config.yaml
n_layer: 16
d_model: 96
n_head: 2
n_kv_head: 2
head_dim: 64
d_mlp: 384
vocab_size: 1495
activation: "silu"
norm: "rmsnorm"
norm_place: "pre"
norm_eps: 1e-05
positions: "rope"
rope_base: 10000.0
rope_fraction: 1.0
qk_norm: false
attn_scale: 0.125
bias: "none"
tie_embeddings: false
parallel_block: false
init: "orth"
init_std_qkv: 0.0387
init_std_o: 0.0
init_std_up: 0.0387
init_std_down: 0.0
optimizer: "soap_variant"
lr: 0.00443
beta1: 0.95
beta2: 0.95
weight_decay: 0.17
lr_head: 0.00775
grad_clip: 0.5
warmup_steps: 200
schedule: "wsd"
decay_fraction: 0.948
decay_shape: "linear"
final_lr_fraction: 0.0
batch_tokens: [16384, 32768, 49152]
seq_len: 1024
doc_mask: true
train_tokens: 123600000
steps: 4208
dataset: "wikipedia_en"
Each number is 50 + 12 x the weight over its row's rms, rounded and kept within 0 to 99. Layers, rows and columns count from 0. The size before them is the row's rms in percent of the matrix's.

# o: layer 2 attention output (transposed), 128x96, rms 0.0589, rows 8-24, columns 0-95
# v: layer 2 attention value, 128x96, rms 0.0648, rows 9-24, columns 0-95
o8 080:59 35 72 64 45 53 37 45 32 47 50 59 67 44 38 50 67 46 54 53 58 62 15 25 59 50 56 58 27 51 62 46 48 48 31 33 60 38 46 53 73 53 66 51 38 40 47 54 45 62 64 53 59 50 47 27 50 38 57 57 46 45 37 49 50 37 46 46 55 55 37 57 69 40 39 55 31 41 55 45 56 30 45 56 67 52 64 67 48 59 30 55 41 20 52 25
v9 097:59 45 32 53 26 30 55 57 51 54 57 80 47 65 58 56 58 14 42 53 39 43 35 41 76 39 60 58 43 37 54 51 50 66 48 43 37 32 50 63 37 56 59 54 45 62 47 66 51 59 34 55 37 61 42 51 67 46 55 46 24 53 69 37 45 29 51 38 54 52 49 42 30 40 50 45 58 45 59 53 22 67 53 46 50 60 48 38 48 36 44 63 43 27 36 59
o9 088:42 49 53 57 46 49 39 53 47 33 67 45 49 32 78 54 33 50 46 56 34 49 34 28 41 40 45 51 61 44 57 61 51 65 56 43 46 36 61 41 65 55 59 34 48 38 51 41 47 34 62 54 66 36 47 54 43 31 57 50 78 36 66 42 46 54 32 79 66 38 47 58 78 54 50 66 42 48 60 66 49 30 47 52 18 39 61 68 59 48 42 56 52 58 32 38
v10 103:58 42 48 34 30 56 28 48 79 57 63 51 59 60 44 59 63 30 73 68 75 26 53 57 41 41 45 68 45 38 63 60 45 48 57 58 42 30 77 61 56 52 53 48 56 60 28 46 43 65 37 63 50 57 37 28 42 52 38 52 43 36 52 52 64 40 46 65 53 59 55 49 62 58 53 62 47 31 47 52 65 61 44 67 38 56 44 37 33 61 50 53 58 35 68 39
o10 103:33 69 36 51 45 52 65 43 50 50 56 44 31 41 50 47 18 37 36 31 29 64 64 56 43 49 37 34 58 55 20 69 63 50 48 50 44 67 59 35 49 49 49 41 65 50 50 44 76 46 78 48 54 25 49 43 52 61 54 71 53 66 64 32 50 51 73 45 53 46 44 34 54 49 41 50 48 58 66 65 23 45 47 50 47 42 49 52 58 56 33 55 45 56 40 50
v11 094:48 51 42 71 52 32 51 69 53 52 22 71 50 70 31 27 62 56 47 32 41 67 37 41 48 60 64 34 45 45 54 47 57 32 50 47 64 51 61 68 52 39 64 63 21 68 34 56 42 62 46 51 57 52 52 46 63 60 46 48 45 53 51 55 51 35 45 57 64 61 51 40 55 58 56 65 39 65 36 42 32 61 42 49 44 66 57 53 75 80 56 32 43 67 53 57
o11 095:65 54 44 40 45 67 42 35 54 34 62 37 61 21 59 46 45 74 60 54 69 52 46 44 60 42 30 61 50 57 34 58 61 61 43 64 39 37 46 39 56 53 34 44 43 54 42 37 51 28 81 50 47 52 59 57 62 35 63 39 56 38 33 54 34 51 49 66 60 31 53 51 65 57 63 45 57 57 31 51 80 50 60 32 68 50 40 48 50 69 53 55 58 32 64 63
v12 091:67 47 35 75 31 59 72 39 71 55 49 44 46 69 51 45 48 50 42 35 49 17 25 54 52 68 58 66 63 58 45 58 42 48 44 66 52 59 35 38 55 36 44 55 58 61 61 42 43 46 30 50 50 39 79 54 49 65 34 52 31 55 57 42 73 60 43 36 49 65 52 54 46 69 39 68 47 52 62 58 67 58 61 42 68 43 46 52 64 46 58 66 45 47 43 38
o12 083:38 50 65 42 47 51 47 31 55 31 64 49 35 51 43 42 41 54 66 63 51 67 37 53 47 58 34 34 37 49 66 42 52 50 37 55 50 59 71 60 37 71 42 73 51 50 28 65 46 61 58 36 44 50 30 25 60 46 56 62 49 52 57 47 45 64 50 59 63 45 55 67 56 39 43 40 28 51 34 69 58 50 53 26 29 57 38 68 53 37 45 50 66 17 40 46
v13 101:41 48 57 55 56 55 35 24 54 42 48 70 32 61 24 76 51 46 60 57 36 57 57 49 49 56 43 18 44 58 66 43 66 46 42 59 43 45 54 54 41 63 65 66 41 56 48 50 40 70 51 47 63 40 63 48 69 66 39 36 23 44 56 39 32 58 40 43 55 57 51 43 59 37 32 55 48 29 54 47 71 71 61 37 53 43 37 59 37 61 44 51 33 32 37 54
o13 095:58 65 62 63 56 43 53 49 48 45 35 57 62 26 59 62 24 30 58 61 45 53 72 34 53 60 42 47 56 53 44 50 33 45 75 45 45 53 46 55 43 48 41 31 57 64 50 63 51 42 60 39 63 55 54 29 57 65 43 58 80 42 61 57 65 53 46 45 70 42 60 29 37 51 49 65 43 67 32 36 31 53 65 65 37 36 49 55 45 62 53 60 31 46 77 38
v14 090:60 13 44 66 61 59 44 50 31 54 58 48 73 64 41 52 52 59 61 46 50 36 48 45 40 48 52 63 35 69 51 42 56 50 66 56 49 52 68 34 56 44 54 43 41 51 53 50 51 38 57 17 60 60 47 71 61 50 55 55 40 56 62 57 65 27 53 58 34 69 53 33 51 43 54 49 53 15 53 42 49 34 48 48 53 37 53 43 67 41 50 53 82 70 43 38
o14 080:41 58 54 55 51 55 42 36 61 44 62 43 44 46 59 56 25 37 77 62 52 52 41 59 61 58 57 69 53 32 55 66 51 68 72 57 45 60 70 38 50 41 41 50 33 45 43 48 41 41 46 79 41 46 68 49 56 29 57 35 44 45 66 56 56 68 40 61 66 26 35 59 50 65 31 58 47 66 25 45 47 51 49 54 69 52 38 39 42 48 63 27 55 40 46 67
v15 106:62 39 58 40 42 62 56 28 76 38 42 51 43 33 35 76 42 53 35 66 53 48 48 57 58 61 53 45 52 55 55 54 49 54 65 60 58 60 42 44 60 55 41 62 54 53 52 91 42 26 36 36 37 64 43 51 46 41 53 27 53 40 47 54 69 56 38 33 54 68 49 43 38 64 38 56 28 67 60 57 40 47 53 49 38 29 67 42 46 72 65 42 46 40 64 52
o15 091:64 51 54 45 48 39 71 63 40 62 69 56 43 53 76 47 44 44 52 39 56 47 53 54 45 41 42 52 49 54 52 44 61 21 61 70 58 53 64 59 38 62 28 32 54 56 26 31 40 38 58 43 80 58 44 47 60 71 49 40 36 45 38 45 70 58 66 47 39 43 46 46 48 27 41 46 69 38 28 58 53 59 63 50 37 62 31 65 46 33 35 57 51 64 43 53
v16 097:52 46 41 75 35 41 71 76 64 24 45 54 53 62 61 32 47 65 43 58 42 52 57 51 53 45 36 47 44 70 47 55 28 40 38 52 70 59 61 38 44 45 53 42 62 67 27 21 57 43 32 50 40 63 59 59 61 60 47 59 65 31 58 44 41 38 56 49 59 60 54 39 66 40 41 51 44 45 39 55 40 39 50 73 42 52 40 77 61 35 45 58 42 60 45 37
o16 094:66 43 64 24 42 49 15 31 50 40 58 36 44 60 68 42 66 41 59 67 42 39 56 69 66 41 43 44 61 46 31 64 66 71 56 49 42 47 53 56 52 59 68 53 44 61 47 65 51 65 63 45 53 60 59 55 51 54 70 37 39 60 51 58 45 72 44 46 45 31 46 47 42 48 63 42 55 58 52 41 76 50 38 36 61 53 54 28 55 57 26 35 49 33 39 62
v17 095:42 56 43 40 34 60 52 51 66 81 54 51 39 23 49 45 63 34 48 41 36 39 37 37 64 46 59 47 72 45 46 65 55 29 58 50 72 57 43 49 52 69 33 41 49 52 42 49 60 50 61 69 60 58 73 56 56 64 38 64 52 40 52 50 53 61 54 49 61 24 48 53 73 45 37 52 54 61 72 60 45 35 63 30 60 49 58 47 37 39 33 50 40 69 35 35
o17 097:37 52 60 41 89 59 23 38 50 31 38 62 54 57 37 31 56 56 43 45 44 59 63 54 51 59 35 52 49 64 51 40 28 40 46 28 49 44 55 50 33 49 57 66 60 27 53 51 43 55 34 28 59 47 41 53 42 57 43 28 43 42 41 41 50 49 44 38 49 66 61 31 43 46 52 41 41 59 44 35 58 63 25 66 33 72 62 56 53 49 46 62 71 46 35 55
v18 094:56 42 57 44 54 56 16 57 39 33 29 56 41 33 35 57 47 49 40 61 53 53 76 45 53 28 30 56 42 58 46 40 47 68 36 51 54 37 53 39 45 42 63 53 39 44 32 58 60 48 76 45 36 66 54 56 47 57 51 61 51 38 50 57 26 30 41 55 39 65 43 25 53 41 54 36 44 39 44 64 59 27 61 67 71 46 52 60 45 58 69 68 44 56 57 64
o18 082:61 56 55 28 51 48 54 52 55 53 68 31 34 50 67 43 64 43 61 40 59 59 48 64 38 57 46 71 49 33 48 58 48 70 75 43 56 68 32 48 58 17 59 57 50 62 59 38 40 57 53 57 55 42 43 57 52 61 59 47 47 44 67 55 69 37 53 48 32 29 27 41 31 45 45 56 59 48 54 60 43 74 37 69 59 69 48 29 31 55 46 48 55 57 60 28
v19 090:57 66 58 46 36 51 30 56 65 46 57 55 70 72 50 38 28 55 46 42 41 53 46 54 56 34 55 72 52 49 36 43 32 66 71 36 57 27 33 41 59 41 45 57 75 66 43 42 27 34 29 69 54 46 62 51 50 43 59 32 53 57 57 47 59 53 49 28 51 21 55 72 45 56 55 36 36 58 55 67 49 32 60 60 31 49 59 54 59 54 53 55 52 46 51 45
o19 086:38 63 35 48 60 43 35 71 54 44 55 51 37 52 36 30 71 30 48 50 27 32 76 56 39 45 38 42 61 42 79 48 52 63 55 67 48 49 59 51 55 58 45 41 57 43 43 47 60 65 51 38 45 28 41 42 45 47 58 60 52 45 46 36 70 35 54 29 48 65 61 45 62 55 43 44 55 40 75 36 41 72 44 30 32 45 72 54 70 35 50 44 58 60 51 41
v20 081:37 40 84 59 37 35 59 41 55 21 45 72 50 55 58 43 39 34 41 46 56 72 51 58 56 55 40 28 36 59 39 44 54 63 35 42 34 51 50 29 54 35 27 38 45 37 48 42 35 29 36 55 51 45 31 52 58 45 70 46 65 41 40 50 55 63 53 39 26 29 48 55 33 36 56 30 37 57 53 49 45 51 48 35 59 50 55 53 52 48 49 38 29 58 50 54
o20 089:61 40 27 61 30 40 25 67 36 56 46 59 64 61 50 56 53 69 47 51 39 46 61 72 40 35 48 35 70 56 90 48 43 33 68 51 42 45 33 55 66 59 37 41 45 64 43 60 56 69 30 54 39 45 65 52 42 41 51 39 70 51 51 50 50 44 45 49 52 56 65 60 36 46 52 68 49 46 66 50 28 41 71 48 53 54 69 36 45 47 53 43 48 54 65 60
v21 086:56 51 50 46 61 36 72 42 25 52 30 57 46 27 39 45 50 52 54 59 47 53 54 55 33 57 41 74 47 43 28 41 52 63 38 67 25 66 82 59 40 44 52 39 32 54 60 51 54 60 63 50 57 69 53 47 47 40 36 47 75 36 49 39 31 57 39 72 65 62 48 53 45 52 42 32 63 46 62 32 58 57 36 64 35 36 44 45 50 65 52 43 43 42 35 43
o21 079:49 38 56 31 49 81 69 22 33 58 44 61 60 56 59 50 51 63 38 36 56 45 32 40 52 68 62 59 36 50 44 48 57 45 44 48 65 72 19 49 53 58 59 55 57 64 31 53 55 45 63 61 58 52 62 65 55 49 56 60 37 65 65 63 48 45 56 52 57 54 56 56 31 54 61 47 77 44 50 67 27 49 46 63 43 45 32 72 43 57 69 45 39 55 55 34
v22 094:69 51 56 51 49 41 41 45 51 29 32 45 39 54 63 36 72 61 55 54 47 48 47 46 67 32 72 56 53 58 55 47 33 45 68 59 52 60 60 58 48 51 35 38 34 47 57 56 73 61 48 78 77 38 64 47 59 47 43 37 46 38 49 39 54 24 45 59 30 48 34 55 47 37 66 46 43 59 47 46 48 26 63 59 65 65 30 56 37 53 44 28 50 66 58 69
o22 084:54 22 33 48 34 67 29 57 56 57 55 41 44 28 50 43 56 69 35 45 69 40 47 61 37 54 41 41 47 65 68 50 35 58 44 47 54 59 39 29 53 45 51 54 36 54 48 48 42 52 51 42 21 58 34 50 48 68 54 38 25 33 50 66 58 69 66 35 58 40 50 50 55 56 38 51 60 39 58 52 23 65 30 71 41 41 56 50 50 50 40 80 55 48 51 43
v23 096:73 55 54 33 63 61 48 24 86 61 83 49 58 44 54 73 54 55 61 42 54 24 50 56 55 46 60 85 58 59 60 53 55 35 68 36 66 48 59 50 48 51 43 64 64 42 45 51 48 41 49 54 60 55 23 45 62 34 49 54 54 49 43 47 46 39 38 36 42 51 42 43 40 55 41 55 46 54 60 34 39 51 31 57 51 57 57 58 59 70 36 50 68 60 48 39
o23 095:27 63 30 57 39 63 45 51 36 46 44 58 40 38 43 32 39 36 64 42 51 47 45 48 36 55 56 37 44 32 25 40 48 54 51 58 75 48 68 37 56 58 51 51 44 45 58 37 54 27 53 47 71 66 61 73 65 56 42 35 36 38 48 53 54 39 76 47 54 32 43 44 56 52 56 25 48 53 43 47 53 57 27 44 47 52 64 73 32 24 36 41 62 46 46 60
v24 096:49 59 45 60 43 65 57 51 59 19 64 44 68 56 52 42 70 52 46 60 47 28 50 55 54 58 41 44 43 39 37 61 35 49 46 54 51 71 45 48 50 81 67 40 63 58 50 52 40 52 54 55 28 53 40 55 66 67 26 62 34 28 40 46 43 37 50 25 52 41 47 26 66 68 42 39 35 43 46 50 52 58 48 42 45 55 66 48 43 19 56 62 63 36 54 38
o24 082:67 33 39 36 46 39 21 35 51 58 39 41 48 43 59 52 16 36 54 53 48 49 54 47 49 39 34 46 41 32 47 68 58 45 66 50 40 42 56 60 49 53 56 56 57 58 41 63 57 37 37 23 63 71 59 44 54 48 72 60 61 62 47 66 51 70 34 49 61 51 56 31 55 52 27 39 53 73 63 69 61 38 37 41 64 42 40 55 57 65 30 46 54 55 33 49